python train.py --norm="rmsnorm" --norm_eps=1e-05 --init="trunc"
Each number is 50 + 12 x the weight over its row's rms, rounded and kept within 0 to 99. Layers, rows and columns count from 0. The size before them is the row's rms in percent of the matrix's.

# o: layer 7 attention output (transposed), 256x128, rms 0.139, rows 13-14,45-46,76-78,108-110,140-142,172-174,204-206,236-238, columns 0-127
# v: layer 7 attention value, 32x128, rms 0.0764, rows 13-15, columns 0-127
o76 105:55 48 47 47 54 43 40 49 44 70 40 32 49 45 43 69 59 46 35 51 65 53 66 41 38 28 74 37 39 46 60 34 43 61 51 49 54 62 42 31 50 32 44 48 85 35 52 33 45 51 58 50 42 35 48 68 58 62 53 53 75 46 49 49 70 43 56 51 50 44 24 55 51 59 25 39 64 46 26 62 32 66 46 55 57 70 59 37 38 65 50 46 55 49 65 48 43 55 46 62 49 57 65 35 46 20 33 42 49 59 48 57 54 63 24 52 49 37 41 51 52 41 58 56 19 49 34 58
o108 091:59 50 53 58 65 45 47 52 51 48 61 75 69 40 55 77 62 48 39 46 56 58 64 35 48 39 42 71 37 52 54 60 65 34 56 54 45 27 53 53 78 55 74 21 48 55 43 38 44 35 53 40 52 45 51 44 54 51 48 49 54 59 48 39 69 23 44 63 70 44 54 48 64 44 47 64 55 44 61 53 49 60 43 57 71 47 61 21 73 55 57 42 43 78 50 51 41 46 67 46 54 45 44 56 40 24 54 39 50 34 35 43 61 52 49 41 64 59 69 42 61 70 72 54 45 27 41 40
o140 105:48 45 69 55 54 58 45 51 52 32 71 44 57 57 39 35 47 38 46 48 67 32 19 53 22 40 42 70 56 43 44 37 48 70 50 47 61 62 65 45 59 68 45 46 22 26 54 54 59 39 48 52 44 32 61 63 62 67 47 68 50 53 61 49 34 38 43 52 69 29 48 50 41 38 50 46 44 51 37 66 46 42 56 29 46 31 53 43 54 19 64 53 53 46 80 36 55 39 46 49 29 62 37 56 46 40 55 53 69 51 46 61 51 46 39 50 54 50 58 45 56 25 69 66 68 57 55 42
o172 085:50 50 54 43 58 50 37 57 40 41 57 64 57 37 71 72 53 41 50 67 32 35 66 54 48 50 30 55 26 36 69 52 50 37 58 56 42 61 48 52 36 48 54 54 36 77 46 37 54 54 58 38 57 63 35 39 39 51 51 52 31 54 62 46 60 60 61 51 69 25 52 09 67 52 43 37 53 42 52 56 59 47 63 36 70 61 68 41 62 42 52 56 51 55 35 51 66 44 53 59 29 49 42 55 64 51 42 75 40 26 34 51 39 50 59 42 52 58 51 48 56 36 66 60 64 26 33 31
o204 084:58 67 45 45 34 59 51 63 75 48 48 56 49 51 48 70 58 52 43 68 62 69 60 40 30 39 54 51 35 78 46 73 66 39 67 42 55 39 48 54 48 37 28 49 50 46 37 71 44 54 58 36 34 43 30 67 68 51 60 53 67 72 46 50 49 59 64 44 69 61 52 46 59 25 45 26 62 65 65 45 38 57 54 40 51 52 59 45 48 43 61 59 25 55 72 56 39 56 52 53 32 33 62 40 53 23 49 51 51 46 38 44 41 70 47 36 61 41 69 41 58 56 54 61 48 47 40 36
o236 116:44 62 48 53 35 46 38 31 46 58 53 53 51 33 73 33 52 28 44 72 50 51 57 62 55 38 35 38 55 32 28 32 42 46 50 48 56 44 44 74 41 52 58 51 52 46 58 54 37 41 59 54 58 55 40 50 50 36 45 58 54 39 31 52 73 51 55 52 66 42 66 31 43 46 55 22 39 67 48 55 54 32 53 56 28 15 39 64 58 20 58 60 57 46 42 43 61 50 44 55 75 53 32 51 56 58 37 66 30 55 55 38 52 28 62 47 37 42 44 39 36 32 66 62 47 41 58 41
v13 097:54 65 52 56 56 40 54 60 45 62 40 61 56 50 60 55 49 53 52 56 19 46 43 63 48 50 45 49 55 49 44 56 73 45 47 78 67 31 49 42 51 67 77 56 49 41 62 39 59 42 39 37 54 41 51 38 44 44 62 38 56 57 67 43 71 67 25 70 66 47 52 47 38 15 51 48 54 33 46 53 45 59 30 60 54 70 47 66 38 49 35 36 32 57 62 40 60 64 47 46 72 23 48 56 45 53 58 29 46 35 46 30 46 52 42 49 54 76 59 42 43 40 30 37 40 55 40 67
o13 108:43 49 55 41 50 54 63 50 59 39 63 46 32 43 75 48 77 51 49 46 57 63 60 60 61 65 47 41 40 65 54 50 28 55 72 40 41 49 36 35 30 36 29 38 53 44 49 34 61 39 55 59 47 60 54 50 34 57 41 56 31 57 30 61 48 35 67 45 36 62 55 42 27 50 60 73 50 37 59 42 63 58 52 54 44 46 58 43 77 73 39 55 61 67 57 78 47 45 63 58 59 51 70 45 46 50 52 46 34 71 51 55 53 56 79 48 45 50 64 82 29 41 55 57 56 52 52 42
o45 099:39 53 48 60 43 46 52 60 37 63 39 50 47 45 59 42 45 36 37 48 55 43 47 24 72 15 48 37 53 52 35 89 29 48 50 48 34 54 60 44 21 56 36 69 53 53 53 48 37 45 64 49 51 63 54 57 31 48 47 58 56 51 51 49 54 50 57 73 35 85 42 65 38 58 54 40 55 67 57 33 74 57 46 34 58 45 54 35 55 67 70 38 41 41 71 44 45 38 48 41 46 56 41 37 32 28 42 57 42 54 38 45 51 48 51 51 40 48 61 62 38 76 51 47 45 36 47 49
o77 089:35 78 57 52 29 74 51 56 62 71 55 52 50 59 37 42 31 40 51 64 33 33 43 40 34 35 48 65 51 52 52 52 43 33 47 58 53 51 59 55 53 56 55 47 63 59 47 63 62 43 44 46 51 60 58 58 56 37 64 54 26 43 51 32 12 72 39 52 51 46 56 59 38 51 73 48 62 67 58 40 40 28 68 38 48 25 51 57 32 42 48 69 43 41 59 60 73 66 47 67 40 72 50 47 57 48 57 72 36 60 34 38 44 52 45 51 49 36 61 54 70 43 65 51 52 44 59 49
o109 111:36 42 73 56 53 68 54 64 69 14 54 65 46 33 63 63 47 51 59 52 57 38 54 40 54 46 41 35 38 66 48 59 52 58 48 44 36 75 58 50 30 59 24 40 51 55 57 41 57 56 68 44 54 56 41 62 35 52 60 54 40 45 46 51 36 50 45 46 32 62 50 59 32 59 55 48 67 56 50 54 56 42 60 51 63 61 37 52 54 64 75 51 52 58 61 63 45 49 43 43 57 68 48 48 44 57 48 73 37 77 54 62 39 43 61 56 59 39 45 92 50 46 55 65 73 54 56 23
o141 096:35 39 24 48 50 47 39 46 35 54 36 66 45 54 51 58 44 34 48 52 51 44 58 46 49 43 41 70 38 51 52 52 28 54 31 50 63 29 55 64 81 53 53 32 64 54 45 59 39 48 44 30 46 43 30 32 60 76 35 52 41 50 74 39 68 43 43 37 57 44 30 43 42 46 43 41 63 41 44 54 54 54 43 75 51 59 56 59 66 59 50 59 39 39 60 40 50 52 54 37 13 64 38 51 63 67 42 63 48 40 56 58 56 53 46 32 64 52 46 44 64 57 28 24 43 31 36 56
o173 105:51 62 46 70 39 80 54 63 48 39 51 41 49 41 79 68 54 46 35 21 57 48 61 44 54 48 67 43 24 66 77 72 53 65 26 54 76 72 57 58 35 46 28 54 59 48 49 60 59 42 78 42 57 46 42 44 50 35 48 55 45 65 44 53 40 54 56 45 35 56 55 67 51 58 46 52 67 67 41 37 54 70 51 42 69 54 46 35 52 56 52 36 41 30 60 60 39 39 40 52 57 65 55 45 46 59 57 56 52 49 43 48 47 47 59 66 54 40 57 48 31 51 73 74 55 64 45 56
o205 111:37 42 72 43 61 43 58 49 66 11 41 53 58 37 69 38 48 60 53 44 59 38 49 51 58 48 52 37 36 63 54 52 40 64 44 46 52 61 63 36 40 48 30 44 42 41 61 47 59 61 74 60 53 55 46 48 30 32 51 47 47 55 51 62 33 31 50 45 29 55 58 45 34 67 64 43 71 52 48 28 53 52 49 45 60 43 55 62 55 56 61 42 50 55 51 67 47 34 48 45 61 73 58 51 56 66 49 60 38 56 51 71 48 43 79 62 55 50 55 93 30 56 58 53 60 55 62 22
o237 103:55 55 22 48 46 41 45 36 33 90 45 48 57 61 58 44 58 45 47 56 54 70 29 71 42 23 41 73 57 37 44 75 45 52 47 40 48 29 43 44 58 42 38 54 69 45 48 76 38 67 44 66 33 53 50 56 59 66 40 46 44 46 54 59 52 65 48 39 52 60 73 56 57 56 66 58 42 47 54 39 52 57 59 43 31 50 40 49 48 56 33 59 51 29 56 50 33 26 47 58 38 48 45 32 57 57 69 47 63 34 45 38 47 58 49 51 44 42 32 33 47 61 41 47 43 33 70 67
v14 091:53 43 57 36 37 69 54 50 71 30 54 37 53 34 42 76 60 76 53 51 58 41 61 52 40 66 63 55 47 81 68 45 41 81 56 53 40 52 50 42 59 41 30 32 48 54 51 43 55 63 45 40 43 43 54 52 52 53 45 48 61 31 29 44 37 56 51 54 40 51 50 58 37 46 50 67 75 45 60 47 48 30 72 49 58 37 38 51 51 34 69 63 32 79 41 61 41 40 46 25 46 53 51 53 65 48 39 70 39 69 50 72 46 35 46 37 50 32 43 61 50 60 50 60 40 60 53 47
o14 104:56 58 63 50 58 41 58 37 26 58 56 40 62 59 59 42 61 20 42 33 46 44 60 41 54 46 44 34 17 30 46 33 68 51 47 55 65 67 44 64 53 54 51 50 43 47 42 61 43 33 49 43 49 55 64 55 65 73 52 44 40 44 63 46 65 45 39 28 63 32 42 38 50 39 41 47 46 44 38 57 68 52 57 46 33 36 40 59 36 42 33 55 70 21 44 34 40 54 59 42 47 57 70 43 43 76 69 49 53 37 46 37 56 30 42 56 21 49 61 32 63 62 57 43 49 35 43 52
o46 115:61 42 58 51 48 67 33 73 57 48 81 44 35 49 41 53 46 43 48 62 41 62 47 40 54 44 57 57 51 73 63 28 43 46 68 40 55 43 53 44 56 65 35 31 46 34 47 71 59 54 19 53 47 52 36 71 59 32 62 61 44 39 49 56 39 64 80 61 55 43 48 59 60 58 47 45 63 36 57 61 49 41 40 66 54 70 74 64 50 52 59 52 41 55 34 60 64 56 49 61 47 50 44 58 55 81 39 60 55 46 43 64 48 49 41 45 60 37 24 56 69 19 49 44 55 57 65 49
o78 140:37 47 42 60 70 46 48 67 47 38 52 49 31 65 48 46 30 56 60 49 51 30 38 47 58 34 52 45 57 30 59 60 32 53 60 65 15 37 54 39 59 61 69 54 39 51 62 57 50 66 49 46 43 44 46 52 35 55 55 66 45 50 46 45 53 63 42 57 45 31 35 36 75 50 39 51 43 54 42 43 37 72 52 49 48 54 56 66 60 53 74 35 28 67 37 58 73 58 24 50 56 27 54 39 50 42 34 35 34 57 50 38 41 56 78 44 52 57 32 54 58 59 31 30 61 38 39 62
o110 095:69 61 40 54 43 35 61 33 47 74 69 44 47 60 45 32 37 35 51 46 48 57 52 49 53 44 47 54 57 41 46 33 45 49 74 55 72 36 45 53 59 51 79 44 43 44 41 71 41 43 26 55 41 35 45 54 69 56 67 66 38 75 50 48 65 74 50 55 64 38 29 51 35 40 49 61 46 30 67 68 37 51 41 50 52 48 59 56 30 43 33 35 47 44 52 38 60 47 43 62 36 55 48 46 52 54 67 22 60 38 38 34 58 37 24 39 45 55 62 40 62 44 49 29 43 48 62 49
o142 124:61 56 29 57 52 68 43 73 51 57 68 71 54 37 69 60 41 38 50 39 37 50 49 48 74 33 38 44 69 41 50 57 45 27 85 69 72 56 49 62 42 61 44 52 53 49 48 68 54 42 60 76 58 47 29 54 56 58 45 72 37 38 26 59 58 51 41 71 30 69 51 53 54 39 53 41 52 45 46 63 47 57 51 48 43 55 54 40 65 66 59 35 39 61 61 43 52 50 40 49 53 49 27 53 51 45 48 52 34 66 50 34 59 63 58 36 52 71 25 61 35 46 50 37 37 57 51 54
o174 095:65 42 45 45 53 52 76 40 46 86 64 62 29 71 44 45 39 41 61 49 63 56 36 50 55 41 34 45 55 36 28 42 50 46 53 68 50 47 39 48 45 72 41 47 43 62 54 64 45 27 25 52 40 45 44 55 60 61 65 49 47 72 53 53 69 35 54 32 58 57 48 59 36 54 57 45 21 48 35 40 48 41 59 58 45 46 30 63 43 59 26 47 66 26 47 46 58 44 45 52 45 53 60 40 38 50 59 36 72 43 41 21 48 50 49 60 55 57 44 67 73 56 39 32 36 51 47 53
o206 084:48 53 49 54 40 42 59 57 38 88 70 42 39 69 48 47 54 30 61 41 45 32 49 45 62 52 43 50 50 27 49 18 50 49 45 69 52 53 40 52 59 61 60 53 53 56 35 48 49 29 21 45 53 57 55 55 53 60 63 59 29 49 62 38 70 36 49 41 54 44 35 36 64 47 51 53 37 36 38 55 59 48 60 56 39 49 42 46 65 48 20 56 64 56 52 23 50 43 53 52 52 71 42 62 26 57 68 43 58 35 48 54 42 32 32 47 27 59 57 21 62 37 51 51 58 48 44 63
o238 115:40 61 43 48 43 40 52 86 52 30 70 60 52 53 42 61 36 45 54 24 37 38 63 50 48 72 57 44 40 27 61 66 33 60 45 63 40 75 65 26 47 51 48 50 48 35 57 48 45 42 46 34 62 42 56 56 42 76 62 36 52 61 45 47 42 46 31 48 34 61 42 42 59 48 36 46 57 49 17 37 50 61 60 52 71 46 65 26 51 67 40 47 51 52 54 46 56 54 49 43 33 44 44 46 43 48 39 54 38 63 34 49 55 55 57 37 49 69 45 57 43 60 40 63 54 63 17 69
v15 108:44 36 54 58 62 73 44 73 73 33 70 51 48 48 42 18 20 56 48 36 52 52 51 47 48 53 72 59 60 67 62 59 46 62 43 37 86 45 54 55 46 53 54 61 54 46 56 40 54 46 49 49 26 51 49 48 52 57 49 45 29 56 35 57 39 52 44 44 44 51 62 52 56 55 53 60 61 25 45 57 57 56 51 71 63 38 56 68 48 40 31 47 35 41 50 36 51 75 23 54 58 57 50 67 55 49 49 53 48 46 65 54 29 50 43 57 69 48 47 53 47 50 60 49 37 61 75 83